{"hidden_act": "swiglu", "rope_fraction": 0.25, "bias": "none", "tie_word_embeddings": false, "extras": ["some layers without attention", "normalized values"], "init_std_o": 0.0, "weight_decay": 0.0, "lr_head": 0.00802, "warmup_steps": 200, "schedule": "wsd", "batch_tokens": 32768, "max_seq_len": 512, "dataset": "wikipedia_en"}
Each number is 128 + 32 x the weight over its row's rms, rounded and kept within 0 to 255. Layers, rows and columns count from 0. Numbers have three digits each. The size before them is the row's rms in percent of the matrix's.

# layer 10 MLP up, 576x224, rms 0.0863, rows 360-441, columns 0-55
109:075119075098161170131109138171104105121159120132119131179098107111117102117124153131148122168132094085101074087108139205084140131143113162150113183128058091144085193129
108:119128152143140121165201178022185133125122172183120076121152115163159126129092126140140068124152089103111108187126088151110165172138176107077124195115203113074174141087
104:131163078128148150123168159116128187103196100137190180111079147147123083083174094107049118150160148106090170111099145119139197105135115143158184161147149122053083100127
097:108107127122125145126090167127097205115100140107082073051128119134103098149149124093134139095122063094172094157117067128096162069122145103067145111097122115115167080102
105:110144103058141123098151184108105131104101091086142179178107084115201139111112170140124093156111114136101132182107123139119108139148138104115119155137166104097156109129
089:082163132052164137133085129160143106180092075097104098148154111108106125098151125085099101157147197211154102100113166104084145125132116134082117131094097101063171077111
106:126120118091141106104062128132160114085145062129120168147120176120149188101070166161125124120056114091152096139195169177137189123185112120107132137137103110124125116154
087:150173149133129116180130112148085166076190160104121100119131170146172126154132112183119108138099128082129120118123130133108117092158160123078125178146143119138068073127
095:106164170106135064171170156129126158109149129106141146152080096090080182152115126113173112102140140189123181109107133101108134197163093104099169126069051086110119107098
093:207126099110122114087169162136121090179211124121157113111098089115144135202154133097157174130104126167162126121146104159066122157080127177134094089138204125158143141119
097:208117115130138135112117123159137025093206124055151123110155123207123105086108119076138196110105125127138200125160092091115122105069164142157121123148125153178113150158
095:189101157124140067151144107121059114140179111125123146124101121144100126146177184130135167139119108136135103122141137172158144218098114198146125091137153158107167178148
092:150138141139099093154063104098077146179148144141097089174137098108077072088192103067132136102113125131117086149187115077092143111122171126114142119154105149110112178133
097:145135111154112161154143113130194026159151091148116124157074115103036098105132114133114115068134099117141120137136179093128115168146118141145090139114085128099174111115
104:186102157148111086121125139170143145099125166149139134132087140111141150105158116137121122128156113081147164102096111149106109160159169132105149159113138139141152124096
106:071130143162140108185202148109104179119093173195129125125108169151163140143151109171083138148099133108164124173139087154094157137192107159134012127157130099136140097111
089:105111171125156135107119174107086138145126127133096097089105108100085085095123160146128114071146123119131086141113141088096137065111160091204143137155127138138097108135
104:118131172138180119127114092158065207120155152086148095122140093144201099118070157137147119079115115127174126058153134175136096128157098119107172093122080097116079156086
101:105144140115141155096168149154184129127110081124096174114125105144133125101218214084113138110168122143074105133168121139129101199116146101110068099062099147078153122101
095:130111144140154162139145131162158067106120155168124106077108126166091126096132092131174154122122149138136174126094086218162100110141173140111131111166151120173078120120
104:101115125119154160117181122119217091137163135147144163118154181105119112183163120188165154131195110117131101103116165112145128125099056088105118066134116171136097153139
096:062116131181102069147142151098161200087187150141109205138118140127142175110126094133147100143127179184082188128122150136154124120145097146107124147192131165134137169099
092:133148119112091118116089150099117141161148155150139121046127146111144104152054103162133135158122117118109028138136123109134092174171112154141145100158117125124111146099
098:123136205116181134149133144184108159088135136166159170185029183097074166156128154093076133167165138089144177100167169124127161118121155117090153155132121120133112108105
106:152107148106118158090144115160133140126178098098140157083180129132165133110052099139158149134119133092102123123115099071164140158130136128131109185151120093126102117113
092:086116143107153132106124166135109107107097125105149145135166118080109107204167133105096123118130121155137098143051173113141166169020142155167066067135106130112131088168
108:122145141121124173182139199139143099102111108173161155188060141141114153167153132090124136104078101119103195118079124103119090157108106149151079111139129131122113109096
101:121096143085086123180130108181130127140212094100131170109081140176132140062096126152096134157113100121092159110100120118161139146105195106082126178118163111120087110103
104:120091191085145102184109158117101164144104124124163154188114120098131119157167082087125123115120150099155144116117151095158129099158109133185146138106114161047168101111
104:161076090112159114066078102062108121142162137139120143110140104111077075149103164071137160056085101096132109190090157137155071145116129164132137081145124184123155158125
098:060061149140106154161183094094148077137104117156177122140142106173103159154132118073075151112117154168108107132145158197097139196142125134186161142117136068183079130131
094:077088122160114090132073048135088118075134095144093069105150177132101132194144171121106113104140143131133125118131088145147198131154211049163068186134151121142131124066
102:121144096086097128127154118079112135130072132084100101157086158153134185141109105198122115130158104126123068141154124138147147106129179112168127079124084153120109177153
095:117132116103081153076146161170159105131133107132100164139148100173153145143099132141113106135151099129114134178102106105094136124131158156138152076170125162199108115106
093:098131144137170119143140113153137156193178184142109124123121127165151119165073182109086165163094069135106105147122138127145102094135147102119083096141118144182080138131
106:167148118166114106116109149129149100122193154080159089148133144123126122080175192093170097134114092059135120130179075136135075120116127098173153177114141118119129145067
106:121130159154132107170117070180093141151150120107048170161159119083198164140087115160130120108090154054147159064094158083106197131121155055159168103078083124161081123147
107:089128125119136118130176059115120106126150060130153044112118122092078212103172077096111136158158172185121109120117162140127165092145117164107115128124127131102064097188
098:091107148172149119163122149092136137134142150206137083133089061099137094138107099068125136139144205146141171154122147131098185126146093107096171185155087122101096160108
098:101141151189172133078097135102141112117107099127154159106123124130139144127148108086173105139141139114119187135105136146145079168071105109103140157105105100099116140046
097:118202158119144138182118146088138172152165145086085174106139113152188100109179143140167146107077149130157104170164181050201134138111108134116149160154169096166154139123
107:138137168162126153109062147155110138154160126109120066121133142158123119094174200082127188157113184176099109103119118143134123173116219139161097083074164103083104110095
097:097154158127160069143126154153090084165163045135142189158166161115106119193126139137129178123099168059123062156111154064149087088157154155107132121116108182067150123168
101:145108098075140113102100199195138073161163117068092082125087165082174170125138104091164126111142073036112114154185131128143107209169126109111172087112133104164090150130
094:115134139156140190167095123079118102179164089109116158131123108142114136117108197156080140071124152098147054114143089132180082137124169171120152156147108164054164060153
111:124129150184158145077067127148138129122154106127122134153063119138116125125173122156168125135094140158074097112110142193162114135139136132158139091109125159083190133128
092:107138179160167137140127110154121154100122136118165075073117172127071118099122185144088134128180103121095138145147117142164097165141110092174123131091100192089084086134
109:064050193153140151076124098169110124105152163087107142193081128132176090127081178078109102135135128103070063096103083148196182187086131127130159142142080125135140065096
097:119159090113133165166131123117121097156174139088086123144167101142102206137149147104125133149156096125201146115176214091184162200143151085116134134124127165119124108113
108:108117187132166098050144156158190183144098130177096088150151104135091145151100137136122150201110110176087084112064149139099119132072156135109089084143142112126167120116
092:090083161158139161102136159162167134126193117136115169128118099099062146136173117081123131111120170122086133186143110134038103121090190092181181153109168151072158123120
096:175088091122137121106168140144173152162155083068165108124152115106177227153097072154103153122084143145149102107075099112086121088121142115149171129189144149174142160122
104:174176132118167120182181182134192126134125156108171085132154142178090130149161113089123112139153099132144221144146174091155069093103096130078116118165072194072174142139
105:153137062156170160082207159146022080127106077138147075166117124158140088138091156067122129165109134104123154115104101146081104130135163209105167194117155158132165114155
107:161135117139105156114179134144114100148107115140162100167138130141133128128131147157094125138155134134141088142140100087122132158172099094182094127074139135173173129101
105:122123085146110134087172079107151138104143150116137113188117117149137148117093179139099126177095174056119091104123143132046142110081127152139102133138083169182083147116
096:170117056149150136106134118079117113096208169140110225129166119229153086076135069114140129109148041118175056122173146138112169093151105142143105131140117111117147128150
105:101127139118151120144174122114172133084149097175022147066092120174132123140110133138083129170117132121122139104104125108088181112120117120114173155103110098117153110118
105:137134191159074102164090112130076141095087093095107104154149160134112149183109117158090093115118080103113086151140132185132117106138173107115159106072101123100052145136
095:102106130108127116075156129141093142103136160167165166136140156090121115135128183072153122128130109163140110129168155195181171137111105108146179189092101156152104141177
093:120165077095129084119115135089100129187141126104094131077111137126146110091062143094090164106123110107175075157088112142153153128162120115136130148157153119155113092150
104:160156091142088137150105104101069145169150170174152168113124179154130144037148147128152164124167160119145144120079106097083097178097152117109118095166163171098120180133
105:115135131122152167127147101110185140134148171103024060127163181134085124123187150148194109132055075089144176176126108161138086136077152120108077137146149153078121117177
110:108151176116084104096077142125128083107108105112097134139185134115113190076155162125134134121090120057112119095138087110094047071119189097137157104137078170155116114112
100:073083148178117095069122163123075143128149085064094153128116189131131084142132172131160118172156145085115084150086149161112121157098125108117154128134115133119094075123
103:155135120121077162146160169156147146154092093074109160110166147165098095120137110121116100137195159123135202132161150168099179089119131107084132134132092142120109188094
106:143158159143122164117084125118082117156115188138171143083161136129108106124162147224098165157181138038116150109107111124125093112109096147189139136105138104161104137164
092:144108149116111118068121138083152125127115115173102150117142115158132033211156127082090098117123140171087100159116107144069059184128126094090089098117139104202153103089
093:057127117135135140109088121210155148138111087182148091141108137082096128071098135167129124161094100167110144167127128084164181180097141144119135056128108123142154153129
095:081149124135093161087116121168131069177138154083110203096128094139132173137142089182082136123151118147168138087144117184129117136155159116140119094130104148125144111180
100:158167166135172082123133116106198130130140088113167143167126127121078189117131109118093173110163141107094093136124138144117108091099156100149131057081159155137132191115
102:103132108180104121078143066071203132137121184081131151149177076079135126162130169124120122067151154093119126102184119110115057216073111105137142077170152148090118104111
094:133117110143106154184196113177121169125164056181101206103171093118094102081118161176102097077141133122122148163150138093108134172099110134147164085171125142147092165173
106:064136100197153120144132101128097109085116120119122099143093084126093061081175209078097128178064111151173159164138114077170086116123104144101171126172100081171165043102
101:098139185076093123061138151108133117057140117086154213092083137044116100157126145098111107122125090108106107147079088120081161126201123136142177081083150116116087134191
109:133098141081142088134117122107142111130127142175143109141147155133102090134122152100080062109105111090139043132097087116185113068137091176140158093055132135106176119156
107:120136129106147099142178147111118104139070073115150145116092093117123132119160107176156143186101073136143041194114173180145082053119088141101090177106165118161142127161
099:125085104091150155131138126226056118101118161136121116092138141085128134130116132060093146089097107161146079177103161151160130092130110123172131141120075131112121111098
100:161100122100123142116127200175139168155154144123138085125116097101167128117183073165136134115152107136134089124122103079100141117125097213129112160126150167112098133140
095:129109113111156139152098144170112099128129126158169122108063196131131077177151114135155172133107123067067068144119082099126118142155127076085154059108158050137188162159
101:128169093115160141138185118146108118123130103133135130141124140138178158119155196116182111083086130151187088158123083053100171166149122137140138069145126152126145090129
099:085108137080155115153121110181151181096186130109115073126123053160104198124111199076118113092159123111155147127180110125129192192171162093121116089138118052135084140157
# layer 10 MLP down (transposed), 576x224, rms 0.053, rows 360-440, columns 0-55
125:141055107158146144173163113191170084137131125157086149059121095102140137183142168097138105134109145085106065116107117093171139152139099112106117128123171164116142084179
108:131141114132079183145084116130113140149164146124099137115156107141136206093165126143075172107136184173150107105089139081155132145162100106169106181091072189173087121108
106:185164110158112112107150097155174138130134169186107117136128135123124143148073168106194151112084163182137135145153100135125098123155130151111121105120077129131207099119
098:082129120133105144202113137109188101117137166120112113120124115107134155113096083162143140162133142098051152136149141101090097188155153163094121112104111183099115129062
096:156136120143153128124109178159134165181115123113120105106120025112063113151131116116165150157123167145104102167122149128143136101133150116115128139100158179124093180101
098:134168059155058166134093089161166153167118156128134156137133106056153116139095077144145140113137134175158140117137153172085151145116113095137154073140165192155130125122
105:147145085127060170180132171124117107185129153070143098130143056129114049169083163135146097119158115114199139178182109100123053167142144123143146129125095090148146133121
098:191174105124141069137061089110102148168162144159159130147134164127061161166178134180126138075103107148134172104153169097128060117164144181118110184107080066135103159140
092:113120169102130206107126122120142128120149106148127102094180164096121128090153100110098144110152156116084166065154154097144073099131109160137084084139178117096169176073
104:129059134094134127170124087171111051130126146088104078117140156130082142116122139148149089141082115117121153106120155097182185107117154177136148111100121098127105058110
100:134124141124152139129159104169141172154144159118125082112093156160149133124096122105137128170123108173124068159069080131144159152109110135086135149122126103128095137145
091:119134138103165127120209156119082137152144164177109168120096130135175109154146154164146129115162218096220145153160130131126092138153120081144188110135181101109139143105
105:088114128046144134141128195153097156152177115162172158191111179099136138153097104160197141182127114168115137077124168168142126169129201043186091112132087178097088104114
106:139133163106085157150103143139066140147124149110142131080118132155109217178154153116129140159129109114104151120122098127104128124154102148131120136144150098121137104076
107:114109157139184184136140124105165124079179106090135119109168121166112104083117142132134163114101121129126195149140139114129115097107160147089097103123082132150221098155
101:141084134120126113068120083122112157124173125126064051181070110103052125124116124117132086093086165112127117107122092100114126134066134111171195134150144123156120155165
092:136143100171176116066129102144181136138098130133143161148162140181135130100130145110087116088139122121126123217156110115133121149080132082171153124166148099129085164071
102:129110134190115110113184161135200184082097097098056106140128172080130112099138114078112125151084160128155090171094133122141161126110145125130110128189089116152167179204
100:170126161148118135074138137111113112125151135129125092168095153138121135061209054168143126134087119129188126124190104124125152120128071184178128121177178126202128111131
096:074140181087147161149120173089111111149115132021140213110172143140091108192109147098162141111151119088111147166176121112160138103153098103097142179176073126152132148113
104:124111094085101149110145115112115099109149166160176130144140112094137110143113148203113066144124131128070105188132140161087170174122128160126090144041126146124106090055
105:162128119098121175138096126123130146129097129136118099142112118152079139127152098081150124196112161134150155070164107087101154197081087129154114056071147128145126116133
099:117154152134100129128169170173109128108189091155139055148130104138112151146173104146128184154125178163085088095098131194178110120124083119158039167117085151174122160060
094:087156114106099073119144147151147076132074090145139080050141122119071139107145072144089097120171081143109180152136112099167161150145179167136100122121134141173151147111
106:097095020111113164134126124192119151169125176094225119160097148149131127089075138056061134116117100134184115171099100104151118115141133112100090078147168207133072127102
112:120106105190137167163122195182130120110065173172113162118118096063136130077080166110130070163044122118150071076116118158123120173127174100085134132090131101126096125130
101:182099091116122127126113109065102148139154115095126145086181141155107122081075084169179154084088098158080086150178139141102143169163174139126122109178132175129125144115
101:133115150139113075141132119127168153107155100159147121131142134171179138155093036125109137093118182151170115088148122092139182109104108130140111103145149155062130161135
108:119126099146075142114158108110163148123130142051156050102117161058104102118109112161120142107151122158067210163081150183121176185122180116155130106139114148139162148054
097:050174093134133144139145124081131111144083048089127080167098110127158146121143155166141196167136145141125088156138134120090150163119184177137202127107117073112129093136
103:114203163183136133101117131180097167169111111154102134115160140124129069116142101100099186071086132108121123129164131176126142119139085148096167207142112135110109153107
095:174125104086177112115116104127083162115117101131126112179119179186080158111110117132126131154145116147124142128122085132132117163145183147121126108082148094104059152117
098:132107139133135095141117130160096157156131157184155090127136095132128177148175149107129138135054125076108148133113113121041143132092141150076133170129142169116110077187
097:101139154155084212148123055132111108175141154184093140173161139138099111145116148133101137151096161107120129149102097124183152135090104130121138181058068101100227149087
108:127145153205084141149144164135153120124123147175202132112181144127134167166144111099127096087153146077183168119169092108107087109088117131159092091137184115065119148081
094:096106135080138201144103162117147104178109186098136175133137106160148116051135166100068103129145070083148143134143101110180171073099069163123116095134114143148170137132
121:113130077141100082109172208139156131118180114083189141093109090113109120146114179069104069098143123134117087116147164176163142149164110117112084151075156108142119111107
105:083108105093180142161160147090137085094052098158116166086149187133108124133105176155137120069146112152182130153130105133109111106076119183118124108154093140196170161115
100:086111156125133163097114137138157063115103129124115151115108160114092077117208135151140085218143138106094089143166188182139086100104095174115160132071087066106133152126
090:084140152121161163098147096096114167158186067130098087199101111096083152099153153180140151177105050132210145081188114147125096157170130133099133123169095082098147114154
094:171121117090059114124151124159112105171136196163131147178087093157126084162083111114141140144123173135138082169085110199104139152120056099149166119126138151189125144122
100:124105087120115121166096115196177113137135154152116155185171088082144135195136077155167076107119094111160094139098143112188124074141133118149164123184133167133121091073
096:215121101148170085144121100131124159140112111153133144184112108173102167105138144152114153158087067126169108155145146124103091086120107114098140091134112150095154152142
096:140145121177122074136110121127081137169121147130127124111134141191148161155120054166138139127172149074107077107144129144097108164097150159103142147114161179131117158113
105:088152127137213105115131094125104135124176184174126168157131106204150105132114075199118150132161173157077090151117124072156159116079181075147150128166132145143089155081
101:106090129079128113169167136133122131098114205118112156101169130153120157127116118077111126138171094146144091128112079146139152136125119172162152149145146134153086081112
099:121103131094126136164116095091146127187130104069168149146163109127137119141140111105123148151097118126162073123158129148134139161176110138173219166167168169152081105113
106:099142141172168150109152109126146128165154101171104155109100163131118127083117096140191174135125104183142091170183101106076105082135139133132116179165132113119136133052
098:114079134126149139138116138122065131143168134174174086073118154136149154147120106156186131072166050176148062118128097163116130109155122147133082148053194111163164194170
105:178116156144150124161148081084137133135164095062119170169104114144134197079049111068119184097155125131096127084153128150183150146131115133122121126125116119221098128114
096:154087039140125141186092114122092103102153134143159186151109107154138151110184114173139136197136120147155150105129155107168097095157135151105045108145135202083131107099
098:085180076093151155092064097131086166126126170152152134185109110117152148108166183102156107189150116133109226220141187080144104110102093214114119109073101087126131134130
103:067089112101095095110114057161113138099126126127094162097115048127121174108091127148149155105130159126091109110169098175152154140151108161110121153109180082157150133090
108:092118132096085143118073075128237160093109118129139120095157091122118104103145129126095166103127159115135141095154136154162176136092134120090143113147100115107209151054
107:056144159134160128116101127147091121107162135090099163106102060131098150099149136100174102133153129092116159169121146118132091144089115108130130132145146119152121128180
101:156132201117138106169106129105137135151067093137128163188107165109125150171159114179153101084103137115122147141181045055191071160153106139069150130135099098075138111161
099:089117163090139142064144136141128162143190071145141134189125182054148171100142164156117102120179153111134179146136168101148117064078138112147076143094168088181129164117
102:113130111111073102155111176105104144140192142131210084144136108084111138043080131131120112099101118187186076150185084124120153144110170138172110112107076176147082183170
098:127084096150154114111169142163132144137127146090188175087121142134143164142096092108173169124153151135156099113066166087134147145145100179133107165089172149125093153145
098:115123149131129183122125149129124093176135090114155066141151129137117103122143128103140136115153068102120078090136175165102133143188144140136144131080110097134129152197
095:125112120160101132138151129119120093067136124109156125115187091152117196126104159102103145116176137108116145126164108083077128081079089112186129136086074132105103168086
100:109116111093162155142193115135095131097122091156136066105149154164123153112139051080102176158100163153092145092170122139126172084135182142078106116136151159141113124159
107:136138054116098095128105131150115095125100146096141168133111115040124111136104128160147128164113086107146093134112129120145158039117119132114130129161120093150183094105
108:137043079108174172152184169144151137136173120057094129126145127104157111147110127186144058171200092163142089128133098154176112168133156054161178112127105110110154102147
104:145136075089167132165108143135143081082230122207124129166124099088136152113141106116172143113153198154088121130156149117126161109128144170155102120182144088160116171086
102:118096099096124059103080112105119128096148162119130101063142099101161214106148140196101105106145102123059074163183090101152148142121135115161071177142102119120095134084
099:170091096091212139105140138163153123176136057148152097149145152146141138096138126134171121111115083164151159117125122133092143109155120120159130095153150149135168133109
093:090097126128102123108099144173119138094110119129125116127135112096087153042152151141179123129063112119165100062133148155085134101111137069066123116122187141153103111142
099:132145181122132162137134087168109156106113063112129097155145120108062130156057112080156114139101116165068097115165115095108168096159197099085089107157144164188088085138
095:148104111172115133130133101102143173103133102165113182110158087104118098089103109104171154131109173159087119143116147196137145137167131105163123095121207147199071154077
097:151135104156116133154152154167175147096135179173112091125156168133120122159118096087095115155154081188128131106131125113099132119186107134130097140173149092085147067154
105:148099120166184135168161070136044131133121094142083137130101119128079118059145054134176091105126086080154121129105173124097147150141200150151148182118143083115160116142
097:119079128083129102111152136093072124139156101059188133110158140124160157079117157085169149167109077137135099114130108124128150130217185088098060165128132163179143099133
102:121159103115104141146136093095168103144062117085107179151149101119167058094140087144116086099127102113148096108064133186133151136124133121168032155096149085149122124124
100:103059093132135111099135103152169132178153133190134147165183180139115171104164117124148205184091130145139093126165137165118087101104137154136056147158112129094140164099
106:111151109183109124143147162159143192155110104129126129096093089142154107170110099164136141144077128106155098106158098170121129162157129112076069152153133111127098130132
103:170137149158093099101116154105140135147187131164138133153165134082127133132139103135077128125181122147152137125131090138118158122062103081080136160177078134188119170116
095:117137139108103116163114161097077181145152103135134120124106114111174071160102118155129090094101117160237150123121137088127100131076131091124174095180171072104170154080
096:092094189095113163091112118127140147117142138149077158116076067140133129145169155074143139160116123185106193067130108145048103161116113141112182147129170108127156157103
098:072100140153114103149146107098106154122147094098170131120161141131111147004147181143146141152124146158189195121168148134160144123102168142198059123156138134125101146085
099:090172134149132141157133077077154112197119116131070151114084124135136124088105045102124144182144154124153152145129127164074091130119127100105102135115092088146174169115
# layer 10 MLP gate, 576x224, rms 0.0905, rows 361-441, columns 0-55
099:115062093119105121149160127206085139142131122105142107108096173084145110083123085143152114077102184127114139154130131126193123159121178168151188083104163141131113107120
107:134158109134119141077153123092142124138138119116126124206105116148211229155131110137132106112149115104122106080118191159099093088047100122165130112105108194106112133099
090:087085055130099167107157161145135127095110140135126118114173111129179139081156126110146174137190110128069146133118122138082123142101052132135108186126129144109161166086
103:108112142142153119140204062147139056119118153176128167110092165143078132158136097154099117152124118117056125122075103153130160136098104136130166095102134165158137121119
099:109191122184142154119119131125136101130166082095119148162126094149180104138148147114157119162156175155134166126110094190076083094065133096099167150141165236106068096071
095:140143157149131139100166155134165155119153125134116120151124118213187125194098122160083175150074101108180114156107123131116087125088131128144131186118118105164122108110
097:122075202168136159141155159157081113104107103128138102107158037144187076112177091147135096157085164156107195180084093183110172084105183109124105153119152161061179112135
110:146111148090112160137133185135135147116120126141207128200155144111167120115107134101118131150118122109118112122113079126176090104135079142107120176127176104124084108151
096:121124169138167127127157140133142086172108108118140103126166091148074102150141145201152163111166125094173116172143145175144125108179178074126156138125135100100103071107
093:179139134217146074069146104123127144165088125099161145118157162177136138177111114171149160122182129115140180143109175177124171126058142099140128135213164152150107114139
101:185166136120151128190089117080201079130167092079148188152115127118081126123140144103091107158058064114159060143123117148136153131130127123170094122104139110118173097121
098:133114107124125094107127144196135141114166136137037154107157167119111233152106145125142113083124132159096120061079090143160116124107185113143157156118092113119100120135
091:097152083124122091143136151113130099136112102077167175079142084106125114121115124177168178148096125097067078077083103138091154116124070081123114179102134139123089176142
094:146135082115084138171092151119092128159105169109142091123136044118157101231140105120110130117085120089139048101142127142145191110173081151148126157120140095110085100160
106:182146094166057156162159080165190156159113098106125109121110148148109123172163120165158117134132107137146176119133129185116118138070097181138107101114103155121175144123
086:157113140119117126144088155096122088150113143165098197115164173088157160139181158097162151159116122113133145130135207100152078211182111150116142139113078124146129118190
100:128114083162106120129149161102072115103138118130125084125153181109057144138117111093134113144119121147081137141115118160113107180176092162127118104055140205160108129094
109:132113114193181100073113072166162120151136131157100142125122136169105168111129135178121133138133112079098098151075067122097110079140144175113198098176100156125146119136
103:096099146101154131128128175093120133177150178108145140071091160150093074143152120139183140140140102084078125125178106188145090146123121116120052078126151154138116120200
099:127100159145158090096140147162179174092097149154180120124153131161130122158187169171141093122114101072084112163115164187145153147114100073137148100132100092118117139058
095:126114095098067132134139131100152131158098148129144137076083174155131060178118202120143129065121124129121129120117080102126112115126147173064101092084123130090185113089
095:133137112117094132116142096145119095100070089164107161110158115116170154159068078111160178141164098204139187103110099203202149094127111103108098129116129154104129173180
098:152121201114104129114152104139151091108092114203109105147144153082102166107112118072141124096131074179161168127119103143148084139137098136135112124097069127128116155132
096:137062100057148177113151132116180171096143150076119150114102114159104173095116094135148135156160105103119202102087153129119100139110046095101110119131106135101146121165
099:152110129145154147073142134163127118141116135117143131138167130149147093158185118139134151141121100093154134096125075145094147171114151144143132115090068196074148088132
107:055123183149111106092160101129148151094113134158125131084100140128115155117202088087104214134138083114154118145128108139152113093154163083093123186102158167116088148116
099:122110095098201145191166118108148136087128156126080155086142145159149077068163075127072174115089062113139120092109124157125168130148101139134106172127149096079101115083
096:119063121138093197120160162124183171130126105125114102118125139124103170114156118166175110136159125099184122188063142111106134093093102200127126135103158103157152128142
102:151104089126134126082150081077143101159115123116135144112164086139097100068170173144171122070144074134122155160063172108122155153072146169135171095060153188100166150111
101:164136116106189146109127078144103084170178160080128109109136158152164156070088172108097131170122139158130128153101062076150089118154103118176094098132062067118152127107
097:116110115160193122128107111121089135191116137227104077126170102061097130215084131125121116143156174124094111128079120134108101103122050084084114113127088126112113104111
106:096139125146110161144178149176154130157109109088143181091178121148069087175119097104059183100166163093169135148133135107122111155180102133149146136157172155095116098139
103:152192121161211136125121105150140145091133066116116110110174188186154153119118059166128148115120101095167102127190145144135132161108109131132115071119182138038120059120
108:130096120171128124095083142137135122151137134146104138162119105136105134088102113171110135136140145142116066126087127128112080106112183131135160162132118123140155138161
097:091119127073156143131212150122158119153195192140177041122159143173130155059098154147151198194168137157113131103139149135151119083115136110122140165134104179075186109139
117:169140141195132057112128111147129143125090125056139144179109133116115129063133127129076091090102133101160061150114168085118166161094136062125182104070123114162143139079
107:181102150107194180085175157127105105184105106091094145118132169183120161133197094119080132135185093200100146171115097113136101125144136123128124085086111185147107084194
098:155102142106080167153160097110079122110165162174121130155140145140208064096102122077080177065108048095176132095114132156112178124089117169080114156076122089094097145136
098:083057141159117101174145093092129119108084106164066067146142172140146122138128108153140148086135145172136078121099090129133112128098075127114147184118191098139107138136
107:146094098115094130134104125101161194133066123172106094142170141136179109143068114084121181209127138123099120089160150130144172113148105173197120171092164136092166082097
102:118130142122188098137198095138133176161183146138096145086153158101159150102130147156075150080080110108122102172116082158085062097128165129081119159132149147069125108193
097:111118084102105102095119100125053084133127147103117086094142078186125098140109105110159086153144146100120090123103158171128126140123149142099165174095117146173139179076
111:149120177153146108142087101117160098117105099163178141110189120164135106104125142122137076156145123134140151168101094121147107177121095112113131127096098192164167113146
114:131097189129162154125111128147132211127136111141168073165099099113123123105161151074107119114050104133076136080168102155079060106098100101145149157175131081142079101144
097:148176145135168156164165144078075138119138056148143092152166138152128103144182145155188199095127145187150147168121108143181185144184114043119194115125094143122113135114
096:061084149114087130137093141156162079136165098134103104145154147134110149135123107123086104109075128132141167085061153127112038076112192119134148137149096143128096139089
105:140106174179133100123127107177184193071161141150084073127156135135152104173142139190141118139155196052141124141139121065108107130159114104103129141154138168094162122131
076:174143145120154190154178110137166135114098125093081125080082104139119140110139131083071100173104158090153143116098110138156091141169122099156098157147113119189114108067
106:144106110081156101041056107119124160150075158112140150108160111152086122134068165122119116133099129157120137109158124093163113119147131124160125068186136099051146094093
100:158088173075123137098169149151179147106035129101131084117172106178141092103152170186164159087037091104118092054163137121095097121135071143108106178080096112158178073122
091:125139126123123143082193127124100115165119195114190167186129146139107104135146152156103163138123101120115118141079082117116179176132182136162073116135126094110119090094
096:138055140106089163126126154123123142136144166159105054132148137152100124037139139079114113142075081133067134059103129110126169076119152134108141134165112133167115137094
108:082113166132155119107130043160169112111098132135084077175144169075097134056107136089140221130181169228140088107110130164145130106130093095097099187075179141116102148140
097:183150149118163103127130121155119113117143139100025114103145161127175179133131124109143091087177124128106051107059084118152114135127129144115092072110102137158162149190
102:122120179157210170164166101096124112184117140103123133176132119118113116145093105147121100137208114139099169063117165137098107127154101144068193078131146156095118152163
104:147113107094115069129153126124141099154136122123115141130136100150144143113175121142043125120110212156114168157130117103129183163130157067164144112122144147129178158112
104:111137120137162130096131120126121141124099112109166107109147146113169078078084115112123171148115177201111163173097150136155152167137149112084142100114126129109153095118
098:149114124153125135146156118124115182147146113168116132118133069094109173142143102126108187101095135131137165152127168118090146108134191134097105166105123107129160143121
098:107143128100200128131130181142111093129115143124092069170118131085129180108103098100069142111183100169148131089116082159168135077092169149063111172181156206093097154164
097:048057060144163112059138110132128130200084141157101140125148154136152106146132134131158163103158149130155153099127123143124102063086074146081142173177149100196124101156
100:087142100132153164116179099078114119143068094142117127188135184133133140072110117128102156119139103038136080153109113125099118120159108118118085162150147106167197174157
096:083101147122137148093181128101070171125123147122117100111209136156141172032064124151105098129117119093107138121064164183118157108106143109093117145108120128076091106135
101:175108183120123173107101161100129079146164118111157175176183141078187139157153134138101119145109097117112169095129109067081110105132135138129119133125087162126151141082
098:154085131128129082076192154158163132111129158131155143080084103030153097084131116149158138133149114088120138167150159140204150116127100174136126150158148113104084095078
095:149109109119173170126112124114108072125133120145168149172081100120102118083134181128147126117142101158065137132107190117139131147139152140120127130130154087121193144122
108:148134071064103177150102074103107100136151110123095089121156116113087100071122061117098076114086174184157103148072125111093120139116106152140174143092161122095095151103
100:075162168205179144149141147170152129094121142107117159151165132165176148132117106175100066127128103094121137127090061144086176153090148127132148113091110164104135112135
100:183132186145161130168113126125086223175148108127106107113126134117181138099061104081099088109105106191139148058177130136157119143140107177112148109155117108160113110111
096:098052107120109116151110134173100101152141142078128151123140116104126160107136105150153109136160062132133186126104160123129106127142143185108173135148126097144205172139
099:078113152167073132163157155113081111168121092086152123176158112092161153103131173099125133111144136094157129183143074113113201201162146144175096143098070141106132141112
098:074075139157138069154134147082086153150124106087116094177194116131120162194165127188143106128110142147122128088095143117126142152076121139129108185123160142172177157145
102:146108071161134078077133135141091125179127102094116089110076182136129148050122156152125180095105106175113155175141158152118117158152175103125119161143144136085099123143
100:128122088160153106133152102151092133168112159134132083125143084112165091100152150127128142154130138119129107160094148090127142177117119100134082160111104152125101102081
101:134169121166154130182140114123129090152110149093137091091114152170131132098091139166105147122149140105138081077120190121135202181143107123111154148100090106096195097092
097:108110177091066155148161098149111173131142079116135127117159125122174065123152108074148115102127156138210091115096111158085109108166142118111153149125139117147134161164
109:153133129162172162094177113122118110160140095121162153107106176168101111201220144157166156128160090162140141119127100193146128166155086162108124064117183133185092131143
103:165146137148099164097148130122153129161166155102099146168121133101104148129147144136127104119175135093087112074160152173134174158172126111114086149157180206161136189132
106:119108120164167145111163111114146173140118120132138102148140168159130081104122138142153115130161159122160092123135135082081120081133107070066067082140104170139144198128
097:196152152133093144077112136166116122115150154124180138106056168126124119150104123128156103064116116111119189100133083188147105093187180118120139159102121172099059106132
093:149135157131106119125156173094165138131147111137114182074101115087144101105102142134102145118083107112115169108072195170141133174105177159112176206138125118083172122132
098:140140135112087118115122180164085033128179122065095089168140097193133138116135192063143132177163059101136117071103105142100140107127144130158110081122157152122171093128